Weights of a small GPT-style language model, trained from scratch on English Wikipedia: width 256.
Each number is 128 + 24 x the weight over its row's rms, rounded and kept within 0 to 255. Layers, rows and columns count from 0. Numbers have three digits each. The size before them is the row's rms in percent of the matrix's.

# up: layer 2 MLP up, 512x256, rms 0.106, rows 354-400, columns 64-127
# down: layer 2 MLP down (transposed), 512x256, rms 0.099, rows 354-399, columns 64-127
up354 084:148149119101106109123120169150119124129106142123136130101110089120106144120125191087135127110173143134162091107129126069108115097146115124111105121136108138079115115123133105114158144104071100
down354 081:079152160155137183137079170095083093121132117126148123145149135095127087119076127163161128127113106152177091117146093116143109116126168132098135120109145147129135097105134123157140121125155132
up355 086:108121153094122149153108132118134128089129134148089142182116133141110146128124133126109159123143136127141152111112090153119176122149146128139129133148094156113101106194127126163155148119142149
down355 090:089116129116166130129113144094039117139102164145098148148115106113146158128128161108086127120145110099172113132110046145150132146178127114144135112144092166136115112121088102130135136099143118
up356 092:103151171106137111133107119121138109125121113155135144108129150138114104184094142123167132112119127136120131166164155124128168120086061165095147130134145166147170130120128125169132141158137173
down356 053:128160099159140123106109109121173132115122149133133086124126113137108113118133135121096118145092109097117112122132091103123149130123086137158140166120117108098114142115124137088129128130095119
up357 104:143146116104130130147102138139155161121076140090142143140126164094164143139114186176101158139166169146097112125154160116108125086115085094112109122121115109126151106129116107151140151159136135
down357 091:084132138153193136105092151128172124149145123095157114125138132114114124159141159128149111111117125093132145132154151121150110109101158121161116118123145115146108150155163166117169156165118082
up358 113:174184135069118152135134110146140124128153132111136195138124171076164146159124154162149132121104121101145108154149151065078106119129103113130140153089114130123121112101157115110169099128134133
down358 106:139137110127141106155090129110092112118117139067123124100119163128132140132186108116113093077167113127148141145119145144109133123117106110149134133185114133127145107128129133110121144129199100
up359 080:139117081172097101148165161110129119112165109134111126133155160186097197114146207167103109157159119118126118177166144141090164149123138105080134139139146095149113162116147085163136146099130153
down359 088:095130117139102070138127143151092108133117118113105112121081110153133141103081113126094138171124116125151121132083130117147139108114146113086129125140113093162131130114080145121138136107148075
up360 081:085136163142133103115177149129136170122109130146130130127107144129150141134108117122131150150108138105132135116110125127110108113096141104118123113105147156157123181130154062146135084142114112
down360 073:104135117130139102149116119061105152139161146124129137141106113110103113114105152094111092140155121142127117125131147136123176119133140127095114134132111129095093108144103131108178139109178091
up361 111:153122110122163135111068146145163075132143115140140111133124147117170135161105142139138102156110126131142130134100100148174146095116112149152161083131188104102138128145145116116155117156133095
down361 110:199115146109122127126109104119124164088122115174125121129086093134108111126150103138098178112155119113142115127082131113131109117110137146183091143091114132101129137124106087156130152168125099
up362 102:138119146125146125135123108140130123090160130195159142124121157131142150173111117142127115097128093096155114083147080094153124130147107134145126127171127110136124144150132137141102098107119149
down362 099:108161110131147148099107142096151106101131149162132143158093179132096116141108100096132128079121118107144111122143120097141124137120151119131186180126133155141143176183115117113169140109107116
up363 116:129162141129147125135120127144130120107141160137085126092172151132153134150112119145140118184131121127130155155137123149133114054176084154143135159149161086149148127126126141145164130108122115
down363 116:102140151148121158142106075164133127129128122136108153142162135116127151110116108107128151171124147186132180108173126109122083124170098130131154117108147079138165179127076142106145125084102143
up364 117:109137102148116128137136154144170116104183123144137093133123171102138169107161145141124124092120130144152106123132112132114099127111141135108125137119121131130119105130148118115135120142114139
down364 121:156074166145119130127118111129151114109154122135097115135107135189120120126136151124143114127150146143144059130135121122156099150119101112075161134099135131118106169101117126073151105130124151
up365 113:124135116110155130123095132166169114174154103129111133126139110097116166160136148088109084110109123133191116138111100143144088134080091133110134150130118136103115134161107105118087108129085131
down365 093:101173152103140116146155137085161132123117104148160143125139137112137109113113125117070123100129101092159124116113108133087124157120148142103112103124111112137160157149172106132130157112178121
up366 112:114132128169130129127109108152134117138166143103131137136114159124116138139123104090119154146104136109094092084176143108084153117124179174119119139158123126156094091153080134109136082131134092
down366 106:134155109120100115096111078114138145160105130110160103122077117140143139148113138113166157114101154179124142122169137119124140126129158145154145141141123177124140138116089099139151153106124096
up367 099:094150111108110108112057122159114114146137134178118120127156147130140147139123106095129128173123106121108132136135103170119131144085142177140103137134094127092115164102161137147151127111119100
down367 107:109119103143166156144073141181129164161115103127134135112115122133111118154155153152114149143147133151156128119134103098165112102135139148106160140117160137080124121153126172110153142136168111
up368 067:136143152110100127126137167116128154127131175142161128140146144118154111158160117153131135118121105140149157128124084118154130143107162146113102156139123142131135152053171164124121156138132098
down368 054:141129124141158142115131184102138129150103139112137127147120131118136138151106173119164130139118132123126113126147116131135117123102089164147128139114122094141089088160140118131148124138114155
up369 089:107146157154110099115145104087136153155132135154128081104157142117153119108130126133133123130146089126103147119093090112112137108155116158119087118110140111148133133142121150128124111126125144
down369 078:081145137132156135152188134138126087145102142131166128150157105098136094098167130094132118124125139128113080126116138137119138149098119157129142135123114122109115140129089111137141151130141123
up370 102:156130115124143102130099165182113115151128105085135126150103133153136144162115172162124118094094105097124142129134085111106111143129125154152123120105138142141164109146150148137116152138172111
down370 109:127123085124150107097140114135120108130130134105109129129119118092139117140099138143127124105117158161176099134155110143118105139127113166122140126174107141157164096180182179089128123176123112
up371 112:152147131110136134143101107139135170107153145137122132112111141114177173132106146131160137108115116111138127084103085088131114125095114112110152165108105092109125132131171157115110153117116165
down371 095:138118089123143135114109127143135134132147146128075127151100163165123165074129124146128094151139149079108111142124141071127099147130090111139230110138128121092129098136103145085168141090141124
up372 104:119110161103138135136094151126161133103159139148137141123129116097090134113158107171151114154141155137106112160091150122149143108111113098118090127192078139104123136155125132134121118112144094
down372 107:122119129112138155116043124177094132155148121164158144137118119107143126147132134120111114106135110085131111157130116114133154142151137138156117100119172133125139113146127162138100131126144165
up373 096:132142155146143150130122129104155114110164134105115100156141153130148118166111122086137123112084098136124094183117127166117125092135138146067119120119112128132125128110131155086150105142120129
down373 098:124143144123138114145144170133163123133149175105136152150125161127115108157149175115095144092141135129141112150157143126102152134138106145181146086120140190122143146110132140132122117100119113
up374 098:119110139142098147110129150063120141098126130161084141141117152134148150164100171098061197109185121150153153137119098105118126179116132097149129184102122135121144150143137125136088107110125163
down374 090:177140064177143113116129136079105152095190145138108128192125145148104153123075154119098134134149110127082079115129142118161143165125162127149144115132120152098158144105106093126174149151156131
up375 076:150114153091119148107144126112127151132115109144114119083150169127189154095109110132163131084099137123140114102175112130147140133133075139147136139118117113091121124110137156117147096129136139
down375 061:094152119132140103117129097124091119133129128122164153160122092132079160112153140092113086104146149123103062165116129155139139140111098143137111149118087130100132110125109140102131103136180132
up376 127:140107123141098167143143097073078127112155168194141145117080125128109136149108111112141128124108163168165079122135126189111130132133162132164129142147134034114132125150148141094132133091130101
down376 129:120149126138094127107157129096125146140149149156123108185087133108079058132096153160087114132125057117158146126142148162116113141164110156162117137129167138096117106133129148119120146080139135
up377 100:097120118122136125098129151178125109154139125145129143127106133149127118097120136155068129129137107147127157127126104141144096115107057157109108155117130138140089113155097205105107116098111158
down377 086:175115120146139099118133130074133100132146143127079109103106089160136120135102170127079138122158154139128148119087154152098130102140052102154134163145142141103116129117108119161097151157148130
up378 054:144121099143117101151092140135115125119101137096133139109129135129163183144141123121106137125120116095190118147158120192129163107176181110148117141152144125142127138132110121158121116132102094
down378 041:141127114106151093129138113107163134131119134112148118157098140055111134140113101146095137154089148184098124090101106104122135159115115137121153178143159141110131080117077136063144127137132144
up379 105:087151115128098148131130102138134159151146132123153112131168146156160136116069155138147139124117096094167127145109052148122137151156112155103162118112153137131119131159154151085123158140101128
down379 107:112158078115103180099118130118131108126103191130124150156158151139096128142141118109174105176103112132139112175126108149087121138117105164086156141089106120147153160123109152098130108146120093
up380 101:079120161142076113119113142160121160115101181129115116118127147131137114114109118128145197103124127129137105177138112182131135104124152100169154134124079135131118106154090144143104167128147105
down380 097:139156102177133150133161150128111110147130140119107153093185115116132113140158098123133118112156179114130123115128181116121146084137112150154148152089149104110126106102167110088149113144117162
up381 110:141127159111163147098116092148124160126120128133152119119149117171173131139105095146090155122096133107119167122152087113146115173136160154132144111142113134111152141164145158144082154156143129
down381 107:105131104096157116141067114161095098112120136108073135144137134182132125136157144147063137133155156067109142116117140147108135123139135150109157117073158119116191142137126161097109157123130123
up382 053:085136110145129105131120137144130107135096150104136154131119122122145082117158107107109158125094114085096138142127098152112156159170137096127125120122139131129096150134109112062110177149130123
down382 073:154138071134125123172143136119118096150119149140116170143121159161161159125106146134214113149133141105107133128149131118100129071130133167090139114102120141112139120148123136153159105104171117
up383 111:155103109118123141114116082099124133133137174160124129156088114112115116153098084128137139137123149180117092127109137112137152148122143103119110175150125097175106135126140090109095156123098144
down383 119:106088123123123110138093098141100147132143145132143117075097127142113152166104137111120131129103124137148099154090131135115156129144154131060144161148094133138140104165167126096127151112130144
up384 110:138141094136066117105145121127158120140116133124127133149118176130118149145089119106129153106140118104145131132157137134115114133097125159154117138130118114115105184127059126147097116111147130
down384 112:127133104112089089117149147103170114148096102138097154127127131104102103124110098070161119139130120101145161126099103118091063154117128175125137117130121117137123106142084121104125105162119141
up385 102:134126140106149096139130097128168104129153129147091103118125124098129155137129124154164101123115140090131103148114164114134105124143128110134143129166166136160163135148135130126112165177093149
down385 061:114120084141155137115153169155153149137092157137140136107158139119116151134131094122102061102118127161126102119111139152140154077154099122154118153102111134127103146084133156094140146116101125
up386 060:120159138130185116132118075123104152126125154138132140109144156104118164113141121105140162077139118174137118096125148147109151124121130113097136130137138145109139105075152175115108151153137142
down386 061:157154123136097122129102145108102123117190101124117104145114125135102111132199126102128068161126156115186097129130159134138152133137173145123112122118125108110136101107120129101114105147106130
up387 099:145139104080105192122115100116155124094137138107158112128114099119124113180165117159144147131132133171088128134113119124104151119134126113128118180153138108130075135137116153150087096111148101
down387 098:139095102118152100140138095116124052119133143126133106113105118119098115105115131103126112093152165153136068151145147115105136119120140117163112107131157126143155104146144124104137137097130108
up388 048:120178132103175095125089138094159144058120109155129119128116136126137119140141129135114159065117125160087142150123146130154098092130143051153149126140148115131135125143123167125122124162110145
down388 052:131118130066112134170152128115121099096143155095120125155137138087139109127115103152154128073094135170114173087143134089139104132081131133113166083141102104110125098138153132112154097157150125
up389 105:147135127113110128095131104083134152169092094163097132097129122086101133099136171117173130157139104113144068123130159111152140122113127154089121152106112106140120161131113111112096132117096147
down389 106:130152117102154179178116123089109130151152130096132170162100119085105151147109127197121146111156117117122113127108115119113166077131148177138174126161128121120122136120118121112157095154093155
up390 097:125111150145133124098101116142144163164154114145131119104131139128151119114139125105099150164165067105100166121104093142112145153092118131124121098131137106172132152143129089120099114068098148
down390 084:121132139155124102136153083124064086165117147135083127114145060134086133125130159107111133163146134096135088126147124114130121138150123091145132149115151133171121151142139153161130126162124140
up391 099:086149108126163131143137167131149178146115132096133090125128158130121159144164157166111130128117113117114112159089060113154116096114080106129125102164126173180146143083137129124104132179123109
down391 090:071125117123139115127111150134117132136106116122122097140118114128112145156130138132134155137148145145114099094162124134106132116141125107112129126156124126097134098145129103132106154159177142
up392 119:125101125146095116149131137113124147171146088116109123140140143151145079129125143155117145141160143175157123090124145078153132100136115136129117118147120103132166114120149117171141137101158125
down392 126:094134117151122114129110126099132145126144085110162123156116168130145088087162121118124108175128109147127117104080167170119157101140126119110125111162114132112111066079091123141119156126132165
up393 114:105109099131163120136083126139124167146130121122102122139143095146116132109172144142127133118142127105135126124109124159101123130081177122090143117153140072176140132134157115109154167059119123
down393 114:103101137149123128110113129119120138121112085137178099125094089132122143109138153147123155128120162101115098091149140116111139140130145140125153108135161083110148166150142124120119142139163152
up394 108:143130111135108133105093140131129111145122106109105085093153122141116118113134177115148091137135123131161092164100125136077126170133132142105130110083117098153093119116096145121108134114150147
down394 099:146119124167147152073091137108110122086105148154092136107119095094119152100155117092134129128149201120131110135127117095096146140108145131144196126161105150121153105121128130114146160152099089
up395 123:160090146147168111141087140110098131156134145152123132129109138144103140116122118139138140154093152092157104143157104142079129170164105192124123105127155087131123152137171123164125129122059099
down395 121:135099133111133145112090129103106092117131120073146107179140124148127140121118114088119109131168112131130130106095099076141109126154166133099132138087079105138107159135169162107129139136175114
up396 117:135108127090136134132114161143119148122139188129130147101125153174138147138133143142114146133122137142118146130165095099116132162130137147134098152112093113161115111093097125141141148112127164
down396 109:138098128125147083116123138141132131158120147145186100111141157118129164146132175137149134120098142152157111143151109132090124060127139171159122126145175130119108118116149071132150140135133115
up397 063:139140149134133121106139163150135149099113138132115122067138131112149125132119109145140143122124160111163152162111085146100141124084074173141116134194170149127140115119149119137123113142092108
down397 076:100138109103106157105149131117104139145137137116125146149116142120142117139126127080120128129124129137059107125152124134134135137120106151076117114105134122133125141102136120154113102088128129
up398 083:081089124112152139145185143143122133115085120126096158143095139145141122106140135147108116117142119124110156143130157095121112172078099107117092118124117131172122150147159132124103170142146132
down398 070:180150133143094095135132115136071150125160144142102118140109117139112110143117128122103120150177137138124110110138145130133151129122145098088122117104074134142101110127113099087112163129170109
up399 101:178116146118085088130179097096147204098146136127140148103147109153129090140114121178074158118133125133144136151127109105119158141126126104109121200139140134160167150099107138120103127139106171
down399 069:151099131134134149127154180115112142122126114145146128096147117102153121170113159115148151153100145079111146147120160122114133165112131096081144130143143139164114121127115141135122120123144097
up400 109:114095131149103131140105113162172127131089107132119148138109153112121105121097125125156142141079150106185161152131106131086144144179122138119131154095104119096117142121132136122135171128126154